Weights of a small GPT-style language model, trained from scratch on English Wikipedia: 124M tokens.
Each number is 500 + 50 x the weight over the matrix's rms, rounded and kept within 0 to 999. Layers, rows and columns count from 0. Numbers have three digits each.

# layer 3 attention output (transposed), 64x64, rms 0.255, rows 57-63, columns 0-63
445494464503407518455502573462539448362436466552595487585502509392464512434566531516532487491454471498569470552485430524392498541507470484544542531546431509513509521431429484412389451572460494
437400478445523570499544508504435480517476438469578494502501435499508495557526535481521484452531495481522598521503569559528546470461485437480475566540520504478585495456493472404424477521459461
461468540553327405545547531584606561538526483455503477560495408521440500479475452481423553533540452515459483558446513489525466452458447529447512530493514421447480552462584502474517539477532563
539522407484462504550528501569505465490487539464501542448431546497506534505515465530440521540480495434383495521524550572499543440541584540456502556487440526389500466444449492499444533474525483
481461517458431538460513484496469521471533530545516435517547490574444560557554562469580431570452562482549559533445545540559510452473423459498500527534528485458466460461446572510580549423495482
492487493475546488554533527447430472478480512572413410436544459486541427560506467429414445486481537484493526518547553507580419519533545412462479496481538486498443467473490470572578424497429441
383442538416511511508447421491494532571492437534532438504458466419477536456531446544526469422522538434537570515602393557449436509538485474433489530474554493566530521479448487539479466460516553
# layer 3 attention value, 64x64, rms 0.286, rows 58-63, columns 0-63
543496453577504479508539502560456579557389441402413469585446588499552413476490507437504527629578492464470473548567477458509555509479504512557545461496471526517497533561412438451500511480492420
535529565508503528488434500443482512534538518518574488430481506468618456397526482505525490471475504585512496501571606621462487471538631443470509534518410479591515457585508406562507531503521420
602513489526365585488485469491458497544544549496459520541474455440499473545496476491542513547484541522527539432499525472482529560434496533497445489447481492479511418563508531521522492525587459
543519498532495544525525384458515555382488569520518554527462552531528492473400474541513614507542499471504406558527469569460517487471381516523510517470552564502476472531512488508518520580541507
493415424616588501536426521473553510500555425454516467504393474507486510506490529439507531570476460504436399521507439476490534524422499529433491561543478524484589545437504492461500442555491488
491527504439535463514486437621581499446504451457421540464563510587500461536491517462574534600525478520447488486499507488525479500449559422534520499479539482495460423520515416454461528554473531
# layer 3 MLP up, 256x64, rms 0.264, rows 0-100, columns 0-63
566493487533542516493479498543473485440451473565508563400492571507510505470522477436570458438545481467462443460526524578432523575425439439514564554442473634530427495499408422471519440615478362
511450492547467482550557529506440476515660564486438396580552424417422498516532517508480409479470478399539566507424565493410467590484578472506450470507506391517449543536432479534496487508473502
437479474487493435472496491471424513441571596530529510487522459536417519496637573498492500505580415476503453443643465554577628513434489414522508573558495497475351492433510428509477520502481581
494481501525500417573526452531509517436521514450540581411356593500523487472449537485441508496499502507531524446552437561551546529489529551431537550457452535479569462513540551497509516463551588
496461439581441638505522516452475557560451444588443550446404516486478412412593510561536558512572540463501545523511444628583636529506578482510465513497490433437408453445464453523476509463482594
463560641384532450464580462503462454544489567509415577517480603501499456458534507561449510512513526496471472606515552546519567453534510364473544510421534487439492563449511510562417491468449419
461495496577512460543479539497520579493566440552584471430549529510530500487482538471405443534496536534492423521527567527530469510506393464468497516556554524525493589425529534514606491544478439
508504562459497541453501532539525492527499522498420512500545604551494474420427519496435541517517553452483467558548479461510465447498485511551487450424520467513471475569532493436504514518460445
507478578546468535515560447551478619505562482511475503470515563516542415563448497528515522458475458533515488491504433565462585395581509456504552581499521526397559404460355568546470399502507478
554573474544524511487512548505511480515489453432491507471531537412440510539559601478530562491407452471495487422463390462683497487375495454502420493510466452626492540437471491574456546551401528
425474537432511523416439496509484591546488483422601609514585467493472493491522477451412553548559494464538516501517508509514457520589537506535541464443563474485485455511455510511479489466525480
540478499544448501505497487438529506481550516500534446461486536439427612497519584509523475494481553464629504524554483621478379507432473483485532453473487460508402594515527478547506520484409548
464472520515513451521477474586475467553500567408525482411442507592455566521426503435500583524485520441481508459436528550514474432508447570461438494534559534474600511437527499453461466519465510
503468465566502510526518484422492521435543485607486535514400460443494499513433547487604535502601492519538427469507433417518541472534533489564437563542452440488477451502634459461484466510544404
496595521513527449470519485507485465540527547535566516507392453481497489515429519544562516485575567526514494514510544462538455498504509474430509443543440454460472494478471443519452490543377487
462580493522472548449507486494564513489532481439498457484504447538492544524559560428500510441456470500462474409536574371485495519540459478507513509492570472478527473437477539522503517480567505
542494423484451561466548489459480444555538490579531576533431519425486476480520547530477499496495541462422574421510432480568495503383555459483450431580553521555447512470543437498495525475493539
499471466517456579517432566492549508450505546471463596466556474503436484513450515460534424529504506478541560590533538490517487550405461457496414537436497432499629486513527446547435544592536434
551519559453426483410602537510540515507552467536622455473496520539399508560425546493533562589498509635550407493408516438434535441460416565416456440467498470495541467518580521497526618422534572
490615535545535453507513543432468463504541495506487524468539605475485436451532413566540529507435536527420413413471433436489554524568482482517605381564553472464491542481575499500511497542460399
557413448595561471479565585533508527506460441487573429466492546427588471546496453572511496476479504540421465394491624512435640490455451551514534412440418504534502584420580543486476480627493409
392440533523589539497397514495548558455535423492524511471555558417549567507439509480457496378453517507475474501459617519484607484422486512618583437394458430458469520508466491588464505501527421
477486475510525474520514450451454478484482502502424479397544445488441501553502525477466601503482496548516516417524556533480553545427485591479481554535454438450441514569488481424505519490504524
463438558472511448461493401467456544504502404394448448511407535555453470496451543385490423456606563540423467546562547483418501510578451566501539525569541546540456615592468509523515533527499422
518565469549487521555499500504482502514513540485505447476484525485518515484445454482548518434376460562443514434502499479520503460522419478563518587393438467419506531558581540501568487459511479
595563442533506510420474559496480490591478432429506508496537420517363520592416495456573533527543472446477459555481482433500440577513491487464514553524529489517504484457507480495451422547501487
507546451509552562424498529424404458520596525539413527415462540493580487425520434472463444460510526535619491564522585510437487449536541455531554410479584467541449428616487515529502483495500455
537514410490536586479429465438539488394451506485557356389525557570507505484463508517400488502542559533492586501483476502529463484499537438489646560372491597510452549446591521516477534480533505
437577455438468516582620556478429495445514565544488463474526603528554553455510461546421509452503481487597511527520521489573448516489590515438503429503525554461455527549577402514465472416433550
477399554441492440506518514471495522546531470455465428491514473539519494463531555555556496524454462522542466475558424486446443490553453585554567431518451469503470543511530527462468550560522538
469485556485439570527490437461471525401502520524479320537542508498403571506530498452475586534451478506521469532525491539469480512546507571525499508549481484489527475577534513449500509521476471
511599449524483486501527513451493531524471521462571505480458465491483433486512501427572574524475450497537570559555524542477458540539366550574513441515509451449528482495498578521429524527413511
454458537497570445447480533540460478455567522488520561541548567539443498541434541531429509480497530550436448542462507542479575442536546493450504526493551510472428441495506530472533576478538466
528485513472502512497425451525539484458534465514491502464472529426602505563567502431613497424518536522536528505387594472601520462455632559528541476459610430501410405637615415442446394562493476
475473513486492464518472561524455435512567483463486495471487480478391493538489498537551516496505505517558490450489483450456533518604590462484512504515511458445558447452475504520540482483444407
569521443528524591468463501556490548482530462482475463422523482468510537412499432506546491503522450509518544565451570466486473560574477522498515405494486397568548514473484407559488583540466427
467439634521511588577403428387471447491427525488528487456517591447545474445520503403539501480536476462524649508517476578619468536585460462413593507520500537459484539558539504465385425558499444
440462501429470529453484487490513548504548548459504535465550537523490449564499535491470529496485442542517465536402421504525401534417509484529479619402525555477534516489485538532552511447531517
489560534419467555540526534458364453541511504512421423558568460432495317408665432526456526525518495436400562510491572548518494433575471417458549505507534509486576478410493531537447498454465418
480491537469525447497553494523485477506530548470461563568597510495555520382468417503519489432475469412427469412442480522467447532492529414440629513464425566493500454439496504469524484530569465
523539500500500427456544509446512532546530486566509511524509532495499520610519505540518478438433557514542495571434494483608501462466608470539437505508452473458490451516530430605558511482436503
517553440453489481508533505548406488550535540464442495436521482468467581494489421490487507562477423490444503553540514509515495459575601510533572487520547510518519453507487404541459481523445442
568565501469420503465470488485482482548522606498430527544565583421559532586455558536471635453455544476493453505486531534514529533406610462465489406518539478545483557501499488445510420594461464
412460510542561486412426460588476652467496458458481579544497481486555512508500463493481472510472554590333446394475443480586551471493472471501550466484479557446503488504448445531535620538571527
553524492566449490411562444511527562520461512395472528533492450483498494534481481443492527500494489457540471437535502391564403553451485502550508483528521406548576489587508511550528478522581564
409545579437599453558512417468494579403514433522533423417540543501525465435445518500441381450523604565496521517543518585406514528505414487503547540511466438422521543481579457537399518481503509
536471394541535523523468519485508501479526505521501506485494523493596532482506478425478504437570539439477574479453464539560582527494530430504493616458554531463460554539420503481533517467480460
486486552510531450432535474539467495514459457537498492522559575419471470524498451473416491521570495499410496459489485559547463385474413568494510496465447446495460550486499480571483566536484496
427513478437486568521535563467502482430539486483457537432546553473446594525412543532361570459440460533499402466633506485465465534505535499539493538471516561509584495505523519567465507475509495
444507555481581485411456553414439582514455518597497484474479538435515491410453565482544540391486490503602483437555474633508439591415482548431487384492476485489572461469521480479456613471433510
378417510494470504494540397446543451457532541430565513473505596486536429583582537454430475488483482536495491504488640506522459493463486460421593461501429469432464521519499581538554487543515479
426514506469535472572555428426490492483550443550479530535491507470523463461542485497479512429564430395440512609579543571524512477468444525523528547379491504491551506436584528509511451499454471
512471618572498512503469405542444602470508466625514513493444469515512517516483505486495490519604510444450492501540502532528588588449493542595524461451448462405460457562463446591390441580617489
366499409441510411643586529455499567494455442485429544562635493500512451618458461498518509590562550579519515444517544564341422568447462503495371568475568673409575495421613501576428572572568523
453529450477545475481503500508555507543507451446484456516426393581502460534499516426518499479505589544539482510562528527441455469544567406556511539518519504426593363479490504452435558552527549
472539471556462503501526533448496468457540499547527454538462572567519480457553530457490502477540594447526483578512585524479530542494485485491513478596529502499469499488482440459533521471549433
511462477526583539416483528476512530565456541554511540473507619487479579426544390432540500380385460396517580534552475503656391557512519495525533552473484483566447477410551422457543431594451592
576454548455480535484490578449432449602545499579545493435530510407423503489560455494576447451494477449602598550437471604499471546555439523407414540454475500544453486457529480518483449458407531
468416407570668536517525579504444449476482555548560559533499534528559470541491472415416484447449563499462516470553499516525487582543451531537507561587558557416507485575555473556399421548520547
580414534449486548481429556501524515417520492588460465449498571460545470530524494460515594474581497436490478486524515605450488565498519383592545452513485486539492460495556356578485525475451461
455495466502553628546442560473432541387450418539425513510580641562372495502510499515594570493492508459474544373552417524500520500325610508563511475423292408564505615485450553567504524567475544
532487444541525489529529447511503540507491427567482557487513524527480460489545441447513541475552411478494496512518467537483472489458498538515537460471454564522472540544414500496490520527470478
449558488571426579498583471479492470453472484474560511514514545534461550466438562479565484504537551478507504493508511498548506558481522590490457572420542477526502548519442435487481506475503471
475487478542557468433554510411539569447480509519449438437501485494519482522462516587540560457430504557393503566509553544497540496443557510433447490498515472540448572459497559442410574603467499
465480492455499551520519556550425508467467555593508534395492486503525467525516519532417462499471524470500608573579533635554412483498529492564541458436484456527523503552467456450528532565470442
485508438488471509454425539457544504516524525396504496414500434501503537550417557434584556497520558541458465533411470450507496509524558577457421533494547450608490442514507435486512518606529485
478441458484491519436596492548467519437511443456527479484505482507494531537455442470415532508546504587480500433536502525552526502563488462500425566431406527549550487467514529569501575494504501
496457453553501448424526432500441514476419431516491435495395501453499496517526483551545470532579582579480478430557513451515448478552582438520570560440484508461463545439483525480455480536520503
486473493441540432436584468495458503430542480527558568459518541502512515435424514552461531489534487511587462494516532581484490512559461472423466583514480554556482468536456472551463519549464537
531511478548484586404461492543444527463452495521482465478487510434436539506542507550475507420560457439413462410481530508563515561590485493541468532531492528458404500491547480457403505586600458
590530390572452387519498592560449544498488472534510436503427503517508524556544502478503503497432530565487473466552504475507481491463500483451426501495507536516481525508570539505576490494532511
423495476646508480554503470498552479483510445529568497510436562491488533462537521437300422433520634453523495594495465450640561503488543476472568406498613467387461544428495527622405460490581408
477561511626492517532546517441563462510488494517531519541526498488530460550617596484477596458469545472475505490420461488552438496537496469404391465477509515421478462529507515487519525460546592
421489546514493542516526553448571484430445552543492539522447586539466350478461554572374517472485617511428477477567479474496616495532505527401482478400484575438505403429558438535446537511554542
406474491536616537472523378521475415446512574386517456458444661536499510503575436423428479423419511452355487518521530538531478524441404457456619517478551513421508577470467579486461442617481542
493500472431488473534496608514529496508476463535551431414453558586474571510510502477472504452468471511486571556464488481492456552509516491484539535464471665476484572453510441550467499389495502
486491504523460497511557470435557389464515458517527496507498501475548481461518543466506590517505471460512619502427508459537419524465491529423492453495540507533465458572532485502439485451517526
450555434413411540457528571414550634486448527491444569560488431509505435532567450490600389554530523511486462552604568529547583423651560485547480547343473554426496488546501437498397625516487549
542538471602494488544422560452488447508417468588548479562529537510469552481548592411511558436472491431558570478560608466486443545431514482506487566510483580441514400470511445422508421572579429
482467517495511480464515479437456586501561502562464481639498313490475470507482509502477562483519574510578629605598503563505447584491531493455537521522537521492569542547451466513468499363437451
431433531536360498562516531563473494477518415465536492576538525509510479521491480490560474478456523517488494510574482537460543491465451466548428424505491482498568456497492515454470486530543518
441615588473595478433585509433495468546538463511482567394491460537619503439507457420473531356473481594416459523574504576523545532551519472462493432531609558548581477478481491497419545437410511
531505504544500484462549508464533460584494371457451465527471439540503456565479512432618497384572473489584435533565532493494555495517466409558524561433640519521556464553532561524483344542388521
523427449534503554446591484487491512521460533505429500541595523450485448521499561499492514509477507475502492493491569538505506455564399496545509567515496546444536528496509490480484552430465444
559562527535528606532518483527494509519407549480487483437469496472448481564439500525530521477471507517547417430423536450501470522487467461435501421462540537516425516493564476491451437565528528
458520484555465415564470556489458495431542494477388584421408489603443432542486526526529492447491466552574570541448460502434530546538442549519477456542480495485492495404488483510563537526510491
438572489574507472470495526453455478517532385555484608588531471511486517477457429488491557518535518505525465527514600531515456505486448412512463475551561466481465537412532467500465461472522513
512540509469497448458502477442495486519561507589525561502528500449432524465417567544488493505551535548519474540462547505485470493466479543486584557439571500486418512538533479603529554449516554
497528484482511514475595497503553486400472433457592520533554457566429498507533479509455566459511445493467461444490478462482433531469373546490454564517469574455496495454591506474424525496550535
365448535457459508565516602482514505419462513442487449429525590474387509538582525405414476493525542402483470538456458512531599464575537517600408505504398397512489426447546517536457506520498616
510540510442483503552540526435492569420479477426503455568476514509563447497588509470481500548638577352467522599481516557503475479497491457465541432547534564477519457561456507606427572568480454
492497452532495543478503468491482525483487581596561447491580500471461494447465499439503482551505598496482492455464498479486519490533508528504551507490492565540521462529466576509535483543458526
418439442590558463578537502534449526439492611516456477400513584551419414465513559364485418485527629470541328635541518532509464512533470412346601520516568677515549516470423564566473446460479483
456542501560599447506553463494479493456536542541468552525430536459582473449490412480467483361518430483503549512544543589579445463477559426533478505482602644578507602560549413509386485492468401
476474491475414565506522483547480505469553550460445451461499438502443578531467425483472461518570402518552453444524600446497528594435464432571565508511576475493484591496514555508494484546518474
561491518487494541496474479490383513498526509507578506417490532377516550453459547496473396575533530440562539478558517550519409584541527493452567456412494580628392457567525429525431382627478536
477475503459444460496439474517421533576526528494445382524506522518541468427550455452525421497440551444599485450487614540573508452507530554520615488471551584588568536472493480513487436535517498
506491485520550497514514492451497473454555580510515458446495625435524461498405528526464510515495469512478387472515546523354490457452580409539474435421536500502462479551526413457516510548387497
529504474532450563450569511493435517493476447423477482545446522534454563451553550513604527500543465474470539439513541531409553505445502529469487457497516482546415487447517524484500524473555533
519534456448415533495413496424496419512525460498582564433530539491576444603605582455542497427446449532602582439508525577448487472550478434501476459526469437499524466469490492482538449522491489
457520490500451538521508548500518493482496491483532558529519509513465516441477437405544521478515460550515466530443626454507514531443495410534501455567474494504521541488524489380543556476489489
# layer 3 MLP down (transposed), 256x64, rms 0.243, rows 0-99, columns 0-63
491484550515417553543469418568591526584459511525470346465509534466412555493621504478513482520485570455461422415411460431459619448548485510490465434588520607483558582472427595492494541510506537
534502461425588479489589548473553423397499613425482588457408515582523409573501492468458521345416419488484556465571509498472541514399535428512470566473480451556515473549462539475479491545528521
383528516456522475606396514523421396520524503525549517483514391507505536471591481482461467480559452506475486471537466504494595447605530529490425502551522457491474508505475475488481549482453616
551518507498562566497494593576477543542463532513555484507537464448454515561503544438532465470561514481553470540556540479533454466508410490568518475533553353453474538570481453537460473531515512
570521475452515537476491503562428481442486461397455462472470504553527468498496459457489621505454461694572422435506421485536488561459465445490532547504487528508495382518523486375534455614518438
523529517522552501495543506583521547416500560444518594414552500489543532538481483572465576413570528553495601543644574520419472418524548489465440564545522544518454500504486474540359437460496445
543501543513478516494461538508462495588514491481464520572545461472524490483572392506527508481514453479475571577475494466543498468512592575514541508535532476488464503546511515521486436393420469
499563583469485566515512470575466507556525541383464489480526480508482479502473600565484418523524534447426425469445538449492516529450447522490489464502514509543426509513501472523553472522470542
524466454443503450522539401481546520496447466498554499583458491533555598501506463378537435505375552527543538530446508549537561498406569404447553480456494519617467473407487500499507563623584495
486531468467461517506478518486498491359537660554546655451488537448507524400460496533467418538478601463352465443499611518430456523560511487557475534429442534474475549484594439501423512453564561
533552508522508489563526608476500470496426528592529507458526501551525472450574436496529456557442506501457515567571458425489480463518480441545478541527487482457533529542436555576534519422433496
508496484504556494468517474478543404499473495431564487456494491547603450536410503430408384410474429416398483450477489458485513531527552395437449479550501537562514457583598511434452399523543497
548529515532566519521595450495467481407533518529497472474506523503587488500463472546524458454484496484482412484482500519493461513527465532502490493490573490487498503557517515492481523483565536
477538520515460530551497532439439478454536482536553400467440468459410502513469484551581442461522565514482535555529430436506494472501523535510444501543533520476510404545521497467604483519466425
451530492455521441444496467428499551569470472504405473494571538452515474523580462461456497500416451452452411525492472399488480400389506531544475564539553461479580467478498506499522526428527511
464568576438464500517523473494435446443498469499482522487483467475513502575500503579511463532490455483493498575540537610556458542439433540453447532472465416563450564521496509532499528487581498
587503497510412552479484493499499489516488475499492532531465550470527469392582530494431559534472503437532514507519471452606451458450488466496460479581494465551453527511544511509487484449505529
470527462503552539503504410536614412619480527453520549498496441558540490510467498483503412515582548479517478532461489477513502546569575438502430507505497451489506536508548512552447506588498481
469502455511501508592441503492522488588453415421520529554517492556515426602457459376510570435531450482513591535568541528496502554474511460529443533463493488453550517469458491468435438528477417
449431489491463498477604473533495489397563488539533484535511466562546553425490603476473514521466479476470641542412540524473485409532411484462528594481522604527451403520478450473578463571492490
493454524533514498563500423495551518519375507514495583540496496478506383580422523521452556544529484513492488466504465560485557519450509578566511476391521574436584568423354428431458592546482415
485526469466486585501502499463550417562557482563427640478453503450411455508578455480470547586524431487375566529548564463464463433471495485497500523532511441468567546648572480495508467527510478
454529492469432538445411530506560491560465502489491518582508481499638510485513437462460553467586431461467515525578501527532494484510495571439443496537454501454492506545444502496392519454451554
486484457461530557414511495536586584605557471537564485528529452526471442544603509559395577500427446461457472546351397567522495484478552505466580395410504445476432499357538467449590465528472553
571467519508503489511443540549525504446470489511445596507480421560562571505546461548504454504451421458510460454457485504512505476514553566537478534500461481543402497584513446512584524487540431
517507487574639526536490516489458467494466478432450584473516445550468472607473540421582547434503569594492522450529494443540534581511583407523511617554517561513512480470504510473512400496526502
418498560535359357505630561576602523534507459522549417494505445445438535475466523519494456502527481479424474507437486536524566472441489601473491543455444441527520473488553480488537581366530460
509483546484539550471471516577516493513460533452537413503569513552478490475614498473452583484441446531468547430525426511470459607603464482435527456511550446542494459290535518448620531558435513
524474548425588483423510444526499486518529461492540564509569481513444538413515494466494518596514519475586403445409420420408472536558522637507588434412526447553506450522566487490522468404511538
506440468500478490494457469454544481459458495554521543522511511548557504517608455474518461429522437447486526569523512515473508444521609536505521524518484488491484540564498537501504475501467449
542480493526551496524434416515537491538461452478482533484476496525554507511507393486525479454481476503480521536489456504507531467536549462537503535478498543507477534467490485487510483473414471
547470426480519514521468501536529569473494493586488568481426520390503495512531468536434499500584514488516510521531525650494511581569531522404427602409443518512497570476445487496472535603521535
558585432550548571555444595501476465566499570515480433520464512494495512486452541579504617537445488541460456564593508586500530520507539438519588610542486570465510505473549514454495583440516484
487589562470553450453518510531398459574440494567385454571528503492424485513463531559519411449432461594524589555591337637430437535567486444448490482464492576560480538591550512514488446475523488
537525558584484479540494510498529541462495563480486539480484508415486558425554438502484560498526493487580529507517504529560495490560535514399525476518511478399477511501509524474576527523467467
512516527461474571498472522562486492451491494454516447434491494470476501458449520599495521540506520540503517528453512434518480471424510556456570509478554480599557536373524480535526517544533439
591483457502435494451467575573574510500456528495624474407539428486442533440516436569506690584543583463536457495384524373437606472539574487533488415489478475481632483477422585490440573395475495
508516527551505455570437473526511505528443450514481528488470460518528486483605431493477489438499430462496501497458468511492498413474519503512537479502513519437489475508465470453518449495455474
434385438496436554478529594547435552452510476552529438517473539475584570564398419482519462536439521440557530545592485530546492597523514554525416502505467380535345391564441427449512506476537507
425458485443515541474442460491555509512419489494440584493573529419544421456502476509521524446413516530497511446451373460433537450539495532490589458539450488537527402483515565453552455474471410
442522585492506579510474494544517477545535532448549597457448493449472450487518486574534412481475519514498450494505520481496452472540445493605455489449429458474562448534446423559458527505490521
413527490463494505553480449555509493489421515547499460542535519491471482507448452468510545493569385515481570526459500540497504489469493452511544549498472435495516551521479425520550490540517511
533612479458512500473474543459497508548579545500533501512518473463498552465603521470490491514523594430466536494641471488486477495516501567359476571526525497543513446502452465415487542469561480
425637408588463443522528585591515550385525437494530442505570414486563489447417552556539474597501534530486533454555480473490491521378457513496559461479515509539504464521470425544535413595509507
444524462537479492457566482551489472493433506429458479505439492486440473551413466468540506421442453496476445418540592441517459518486473460552465481488550401543504550492492519542466490481598487
503490531482424468540414435527610551572445464524506495523442460437530421480552562453533481497441513456497504570476591537522533563357435491413454442472445610494469556478546388531453449483414514
454626438536551497492496465507501511459422480504575463447550542508624494518469404506466519502533419507512431505449579544475489478537513428544464512555530476575518434474475608474489579458477441
504478378466486515433516471487529591531512497452531475494521466454493522506458560515461521406502522406526489522473574527544484500457540568498422505434529435481374552515547512555484483562520451
429504514443499421434628424480476483460508500611587458544405475566541470433521477509480553516542525505457403481455598491521526489519482581377483469493451501518430512424527473446583474457442464
589509411588463492607506561446489534526407416508486430533553576486488456539431451402536435482460511527392543543544455409448493518505522454646523473376522533448515553597432503537538466582521452
496562471465436575553443427443482447561489521486559459557420474548461428555524452382587475446472481508475528465500485482534518566467548442581546542523456442568478461444506576509644482590577456
478550540469366493476442543588562495563534440503524466566437572502364593463546420514529627501469499488489510528521494428551443471493483540478547498456494451490524543460444546412559550468543496
435450526451569479558545494525513463482573442514544496611512387461551566496399470504413421485546486499518413422346487497521483458495530483509497576606492488509508571410528502539528548514525517
386548419386583527499639555457437322536373451530542447524559394609542508544523398513496515509464520553416476492404512404521491535480530506389485654500479565552464456505400552410592557456589610
462485563465502572526511506509542461540415475522464465518493444453595476577503377530433561488555331606434369527513583466486522471439492469467441586483535493456461505487601437453453452549416608
477501522527465490453484463483475454510459497513489528507533466496513504458493474500401451446495453512497506549595522546477519522495500473512456533460547492574483485606451554574531487456433580
449486442545498539560522368485587393450488399520511565463295506481428455543546505511500409334456497570460471388531550527449490445570546371573519483433482554481491577481356568438489526500525541
549570464574552450530545477553488446505491509452444476490574509419385493525512446522481360423499500547486416480375450517510500445506510483466422498471507468490433511531571570532521517520489510
536558526453550422443518490593497562481505457480500583576470458540472525485624544469427546534462552475548423537402540533557480453477433579531498598500426539471543475544516481523527490394533593
460493417422581550522403477492507389508498531448539440553563559597577531597548513519595491469545481508463577456469545413460511551442504482618537549491544484474445564594550443465510518541490551
526508415571448487577498578488364589528461458455403389536500563475515464396390544474549521522457416494548614432519368575515535592427615473483425506527425638487508543465431544537505581442471499
493491513452532471505500512540578491527502540453533481527481528540513566522437508559494479559509517552415509532483490584539477546495440534486491513544502453486473467490519496467463521501588494
568518463572453517473496514556482527514431421528419536482492389574553501440526461465484483454518474483504470563492461479572536481512517562519477455469476558515512507527502462489490477465459503
473482480387500560525435386537570483490498539556497565444460515511463486427600516454529469463434531484571606504487402510502426554543436496509605406468545500491537411459472535486513529595560496
457511395459459398497480467520535450514492494425601557514477531535481538523520510377475560493573581512532469530405506417531452522523436510502532593499452469441418520517450533444507415579557558
475522427412460544536417598453540503508496583415557442572471465431541518535476549459550558450511613491519525515460517557546472504519577517469404600581447508535481522463494479515504564575476432
613395479553443504404553531502485595381518469523473486495512506533460566438522561432536491456461458494478512610490510510554523413435409447478543592434490535504521525535409465570467521509567525
477549467478555529508529487440576536475429492447487500513568496621553569543440482465542510440599501467564521509564479371488426471404506566502483583525537549457627462548513491489591542535500432
477443503469584462511586462466419510555505437485505520468485431457505522485497456437465482436509465555495538475555561562516496440495448535521432553499508550494578543517481422512385530507462501
404481541448524469524470557434572419574570471472566612512503535489555516617488430609513583471468474557539528436476312525543445430592546498524563468392501476475462461541445483452594485507516422
512515525584517488448433471484529498500481561602505594564500469455528524488478558517552462523548434463512530500515486500440541452527425518517491583534557530499498473482375532487427522511500492
505420549460493575436544426436447473440475532448530439533518465590622482517525458590464463486466399543481538428388499572428528540531434517601567463484550584533391470585520374418577570538528556
490497461400503581468541465465472499522520587547476528395501452455505518497438532536441517517564445412444552546579593563529480561514547590506582535496484548481444473410459486568435530552517510
501547489554561476459580481424443492550580433514489459547600517571515471515407430414541524551471444503443555471548521495495480681464424377541471503570405422455520526461528547488474502450494507
622447668425627571654458501445453485334511482399478570554477503542556470464475499435442422435473588558572406445442553496540532538578524423607529516377575496504411507639565500542522492466503490
394516541463526503571489446480501476508521518458524427449562593576530472433497447520427523487505480565477506465435505481437509474596464436469442562499491479414483548515465549559471495538512507
440444484563455556548539472531576441403457412552479491492473496437486533516495513567448507515494510470479538406439505419593359477508520547452447477472475518528478529527460503570462502521583496
633499511358519490518510515480596603482486510498491531466546545439443495483508474435475591497445585366488511529501504573520384476393435475446546578476493513553447573479452508467588521461422519
530435435517476380520506552526533502486467414435489458498525574486489597407388497488480534540503485458582537501583539368460480441465490413383543533504548509516510550463461603504479481486513426
462493403528459453471453509408511568466490514568571552576563523519520490529461538490534479494478584528483406417488609453480488450453573555495443471486479572407540506525412490612453551505564533
529539504563464509507482446473539480587457439557536519595502483550550489530535472471492500488535470471511482585486559469468504464455506521565479476534513508501481511478540533474517495474465496
553515477512494553433490521514426554417470503489432449477499555405482526604460552576513511478561500507534439538377515536526395469439551525531415573532515539547418579462446466521479485568504556
551448479539527476481524535643526475485487447519494556444451515499425587353467485642454472509548464376470454590628502443485456348499508496470510529423445556468501493630416519427454536528471466
524600436516493471479493457494498475540416505541424523495488453489540453513572440473484472489512400475439481527504550487507452443516523477541543505518491485477506521483465476520532526464429445
490490636480503585563533456526521500530485491457462447466475528446538482572602467444560478470501426472524415392505461548487471548535444552486493484416566477530531473462476483482548497402529461
457435403577530592460538472507514551494467428454372462576624492330551557513438470464466498468495540507522534417509472522508539550526514432521544525522453651507570527540486392536467506486535447
491485485549461494530460464465567531442464518483480487418491473492523427413528488466475488581518533451465507532445443479477577504551509537561523459442508459441563431484424566490471579467409534
551499486479533537519530486447505517491482499536505533495555465492548524483620436523445513493465536459460437521521513480541510451544579483420491531562473489504555490546534478539526508415488502
515527534498545542509526563544511504393496539449514468466555507503457481434454532529464457449469498519489422425476484529478521508556479499552478565545517472482459487519517523548498522517520526
559582532420554433511533499524536432500482550368544606453478520543539531530582535457520417465517523553519492517385450412478486460542495478520462517505439506509486550565565511541514486506525552
495517577514535565498498432518515437543460465374496420503527500486570558479514435418443498446450555548503451403437535531453527570566440352529492474519537461564502405461473557499578528509502496
505520467480423519513426557450470511492484457534482494472417493480526490426499495486463564502573461465539434596503479578446505515491485506452547494519470591484507501474502601427457433513512468
527439455505490435430458572412535576473525465399585650490461466522547397500470539405608465534556566484530425654507419565554535461471571454528447518490543468536516576521459515462390483495440448
557523476426362464405481570486405529488468499629494421403468535531348483484526576525538491641507547540520455535499485472421551444505353514530554426456427484413539433517486620503546502462515536
504505512529562519543547448612485521473465487523484512499497600519513485480427536518531466485469522505491455446492490446476487512527444527531471446446550456431497508558523502530483495469570483
489625529482584537527593546476530433520512495354455499594467468564497533603453614411489577456509430592599473537402455559493487546393362494564528526547554440475495537492592438438524537542503515
425484532465588447345478540559439478550470468449556485525529502525509470460509474487455555481541531560375578458490570459507459576431520482556456497642511430509431499476562483505503570464488562
535429594453476460418469487532489535403551493564540458420441494466492523466483456602522479587496475430445499509545481511474421488512467512499465476452524434480562468508523518466448571450522488
544579511515461545502486529471516462492432510595495531594534488532593422475530406486547520488534438547483511513531511469465508534478472492541501488527543527584445483562463527557584513499487497
513558496486532543495456476518484433473441494468488525413418514488473467562544523498540403437473475519450429448514566544511481541568489511524498513433514468465517550536531531531465461530549527